Part of a small language model's weights: rotary positions, biases on query, key and value.
Each number is 50 + 15 x the weight over the matrix's rms, rounded and kept within 0 to 99. Layers, rows and columns count from 0.

# layer 5 MLP up, 2304x576, rms 0.141, rows 2257-2303, columns 480-527
45 55 60 43 53 45 40 59 29 43 45 71 39 56 40 77 53 42 59 55 52 39 44 41 42 64 56 26 50 48 52 54 60 62 50 72 33 44 51 58 51 55 38 41 57 61 54 48
60 58 59 90 31 31 40 53 55 61 35 44 69 58 52 38 48 54 27 61 56 33 50 17 71 43 46 42 34 37 62 32 31 50 43 18 56 48 46 16 43 68 66 43 77 67 46 40
42 34 46 37 62 12 42 52 80 61 66 58 50 40 47 51 50 64 34 22 50 55 32 56 29 76 24 59 60 66 46 35 43 58 45 46 38 70 98 42 31 54 41 43 61 52 34 50
68 48 73 58 46 45 56 43 28 52 28 60 63 39 66 48 24 64 73 35 25 54 29 48 48 44 31 51 42 63 25 64 59 33 55 58 43 32 53 56 41 55 45 39 44 57 39 49
31 55 65 80 39 56 71 41 46 30 48 29 50 32 35 25 40 17 48 40 53 22 38 74 60 33 65 69 58 36 45 37 61 33 45 45 37 36 72 15 59 76 43 49 32 15 29 32
54 51 62 57 60 42 59 54 68 38 76 63 54 37 53 50 70 35 30 46 78 51 62 35 49 51 71 45 51 43 58 60 48 55 59 63 35 42 31 27 84 47 69 64 58 35 51 48
22 43 36 43 12 45 43 39 76 76 37 67 48 56 79 61 38 45 65 44 54 64 45 57 32 42 55 77 54 61 23 06 44 42 82 50 82 17 58 67 76 52 40 39 33 75 69 64
37 46 52 40 34 45 62 77 34 47 33 06 63 58 36 40 57 33 62 57 54 67 53 55 46 59 42 44 51 49 56 34 41 46 63 34 46 55 59 42 29 54 61 68 53 51 26 46
64 62 26 16 53 28 67 44 44 63 47 54 39 51 36 35 54 36 61 39 61 71 42 54 53 47 51 51 60 54 43 27 50 42 77 70 34 34 40 23 37 35 52 50 57 73 33 74
29 42 65 64 71 34 33 45 62 27 43 70 48 50 64 23 35 50 63 35 63 70 74 42 65 44 45 61 26 47 49 25 54 55 66 57 28 65 53 37 54 41 42 52 53 41 27 59
54 63 53 38 61 55 51 69 77 69 30 74 56 57 62 72 68 60 45 61 20 64 41 19 31 25 62 41 63 60 63 58 47 52 63 44 33 66 22 65 41 38 37 48 63 48 35 55
43 51 73 38 46 53 45 60 59 39 87 45 56 65 54 46 49 37 67 41 74 34 66 37 46 73 39 59 51 37 43 45 64 54 48 58 30 43 49 54 35 45 57 45 55 59 47 41
62 53 46 40 71 46 41 65 56 36 43 48 73 49 45 63 49 38 47 66 63 46 33 46 37 55 33 48 59 29 69 57 65 77 73 90 36 53 12 34 45 20 42 50 48 48 37 50
43 67 73 40 49 24 40 38 57 32 48 48 53 57 49 33 55 50 64 40 46 44 59 59 59 55 41 34 69 34 51 38 37 50 81 59 40 55 21 54 49 53 64 55 40 47 41 35
50 41 65 79 41 52 68 49 36 50 15 66 57 60 58 63 55 53 58 50 56 51 30 26 42 65 45 28 35 63 38 74 66 49 56 30 07 32 50 48 81 64 33 16 66 62 56 31
62 50 33 38 56 53 35 40 34 40 45 31 44 54 59 73 40 41 61 46 56 56 75 43 22 51 43 49 17 58 30 51 30 70 49 34 45 43 28 51 49 78 44 40 43 46 70 58
57 81 28 66 62 62 52 72 34 42 54 40 40 29 57 58 68 60 55 75 52 41 41 53 63 62 64 39 65 41 63 36 49 48 40 34 50 60 45 59 46 50 27 91 30 43 60 21
59 56 31 43 73 51 54 50 56 44 63 55 43 64 33 48 58 38 46 63 57 57 47 50 65 65 61 30 47 56 55 42 58 64 19 58 46 48 55 26 63 56 53 57 50 83 56 49
51 35 85 60 69 46 66 40 32 30 82 34 40 54 56 26 42 42 64 65 66 34 58 28 67 53 49 52 44 70 55 57 62 70 37 22 54 56 58 64 11 34 47 45 66 51 31 49
34 44 61 47 40 46 27 71 68 35 67 53 31 43 39 26 40 48 54 51 62 38 26 53 56 21 62 54 54 43 41 14 33 18 47 47 70 26 54 56 34 52 46 47 61 47 37 45
72 50 34 48 48 45 38 62 25 61 36 49 42 27 12 78 39 64 34 31 65 42 50 44 28 77 23 40 38 21 32 53 62 48 51 35 81 32 26 54 27 32 57 49 72 52 34 60
29 45 65 44 06 33 31 48 79 51 22 66 27 63 47 58 45 59 49 33 44 75 26 37 47 54 38 48 53 54 54 60 24 38 38 39 49 58 65 52 64 51 66 31 64 53 49 69
60 54 28 58 42 52 52 50 54 38 58 38 49 47 61 51 58 39 68 71 50 43 26 67 37 54 58 51 48 10 51 22 56 76 52 42 42 65 72 49 65 55 58 60 33 70 58 68
43 46 77 73 21 39 56 30 48 67 30 44 49 51 53 62 42 54 42 49 46 71 60 15 72 04 39 64 44 55 50 17 57 37 43 69 39 44 25 60 33 33 86 43 48 75 63 93
39 46 50 52 77 34 28 68 49 64 66 35 85 68 52 66 40 43 60 64 34 53 44 42 34 31 65 43 33 47 37 52 32 63 45 56 60 45 80 55 17 44 55 41 56 63 66 55
66 64 62 46 47 40 49 42 41 33 62 72 34 54 36 53 53 41 36 49 45 36 42 70 70 44 37 73 41 18 62 48 38 50 49 40 33 38 84 67 70 53 71 20 57 28 66 54
35 54 59 71 45 52 70 73 38 42 36 48 57 46 61 45 58 80 44 49 55 36 27 54 60 50 70 46 60 40 68 36 50 51 14 27 46 21 65 63 87 67 49 83 28 72 20 32
52 57 53 50 65 70 39 72 95 50 49 25 69 64 47 51 52 95 63 77 53 59 57 63 36 38 55 46 51 61 41 69 36 63 59 25 21 59 48 68 56 49 82 78 66 14 40 50
29 61 53 74 61 36 39 58 77 41 46 29 39 54 32 43 79 51 66 65 50 25 46 14 44 24 11 59 42 47 46 33 31 62 58 62 52 44 57 33 60 62 64 57 44 63 58 46
37 56 60 51 54 69 57 58 46 39 47 26 43 62 56 86 60 65 45 61 38 37 66 49 52 60 58 62 32 52 56 53 32 56 58 39 43 35 61 52 45 64 55 59 76 69 52 71
72 59 45 67 47 42 38 56 36 53 50 39 45 55 49 27 59 44 58 45 36 53 50 54 51 53 55 50 38 38 58 42 31 42 46 58 59 62 45 72 52 65 31 66 65 52 40 39
47 61 55 36 70 35 18 25 76 65 49 49 45 43 54 44 34 34 48 49 45 61 52 51 42 46 63 50 62 31 68 50 63 42 67 15 58 39 54 52 61 61 52 62 33 42 27 63
49 68 63 59 48 47 37 44 75 62 66 32 57 54 59 33 52 58 61 41 65 37 60 62 35 41 40 24 58 42 46 42 34 54 63 59 41 59 33 39 40 46 51 38 49 47 29 71
47 30 46 69 66 22 12 61 79 51 54 41 62 37 59 93 49 38 15 45 61 43 45 50 68 48 50 45 42 48 40 52 62 37 55 45 91 69 66 47 77 57 66 64 26 55 71 57
31 24 37 39 45 64 59 39 92 32 82 71 40 46 99 53 68 45 37 43 59 57 62 43 50 33 34 59 42 68 40 57 24 23 52 53 46 71 46 50 64 57 40 31 37 18 48 46
47 59 63 45 39 47 43 21 39 63 50 44 56 64 47 33 76 75 24 63 37 67 52 28 68 48 29 61 60 45 56 29 60 37 26 46 29 47 62 64 18 44 50 30 55 45 31 33
59 61 71 44 33 54 67 54 85 51 41 24 47 70 79 46 30 78 32 51 23 67 71 59 36 69 51 41 42 44 52 27 58 43 46 49 57 70 40 43 61 72 68 58 42 55 34 33
42 69 42 40 55 26 44 53 61 23 65 43 67 44 57 39 49 66 71 40 47 66 54 31 24 51 57 35 67 51 56 21 18 76 77 32 44 60 59 21 50 76 43 52 64 63 60 37
26 50 54 45 54 18 21 53 32 65 42 35 64 57 72 52 22 66 73 72 44 50 54 45 54 72 57 65 52 38 90 36 32 63 69 53 23 55 45 62 46 64 33 40 65 17 37 57
31 52 56 67 65 57 47 70 50 41 50 50 44 63 64 13 68 49 45 51 44 48 39 44 42 63 45 49 42 42 62 50 44 50 53 57 43 42 37 41 51 64 46 67 52 80 60 68
42 39 46 55 26 48 39 69 38 41 61 52 69 54 45 61 31 62 56 17 63 41 73 49 40 63 34 18 46 42 30 69 40 44 35 31 75 64 33 49 68 40 40 68 50 29 48 55
51 27 50 69 20 65 66 42 41 40 46 43 30 61 33 56 42 28 44 72 46 37 57 66 51 56 60 41 62 35 81 35 59 50 41 44 79 33 79 43 41 67 49 39 53 39 52 45
42 57 42 41 53 57 42 25 57 45 29 26 31 46 45 48 48 80 42 31 28 48 84 30 61 22 40 50 59 27 77 48 61 22 55 57 22 17 53 49 46 72 33 67 56 36 47 48
22 26 65 70 71 38 37 46 33 54 45 57 81 25 75 60 53 60 34 39 80 34 48 43 38 51 64 41 64 67 91 41 70 68 54 64 26 56 47 43 51 60 38 35 51 48 43 67
34 21 58 39 66 50 43 43 89 43 25 34 50 43 46 47 41 66 78 65 10 71 40 31 50 56 50 51 53 66 41 59 03 43 20 46 73 36 65 50 54 43 56 68 47 69 26 65
42 94 56 46 52 58 55 61 70 27 59 79 61 39 61 57 35 44 62 09 54 49 58 53 37 48 38 35 42 41 62 54 27 38 58 33 20 15 32 28 54 47 63 49 64 53 22 63
65 59 40 51 91 26 65 55 36 39 47 66 31 55 64 36 44 61 31 75 72 46 33 48 33 42 61 36 23 49 48 36 41 46 67 56 44 89 54 56 71 56 69 51 45 57 58 48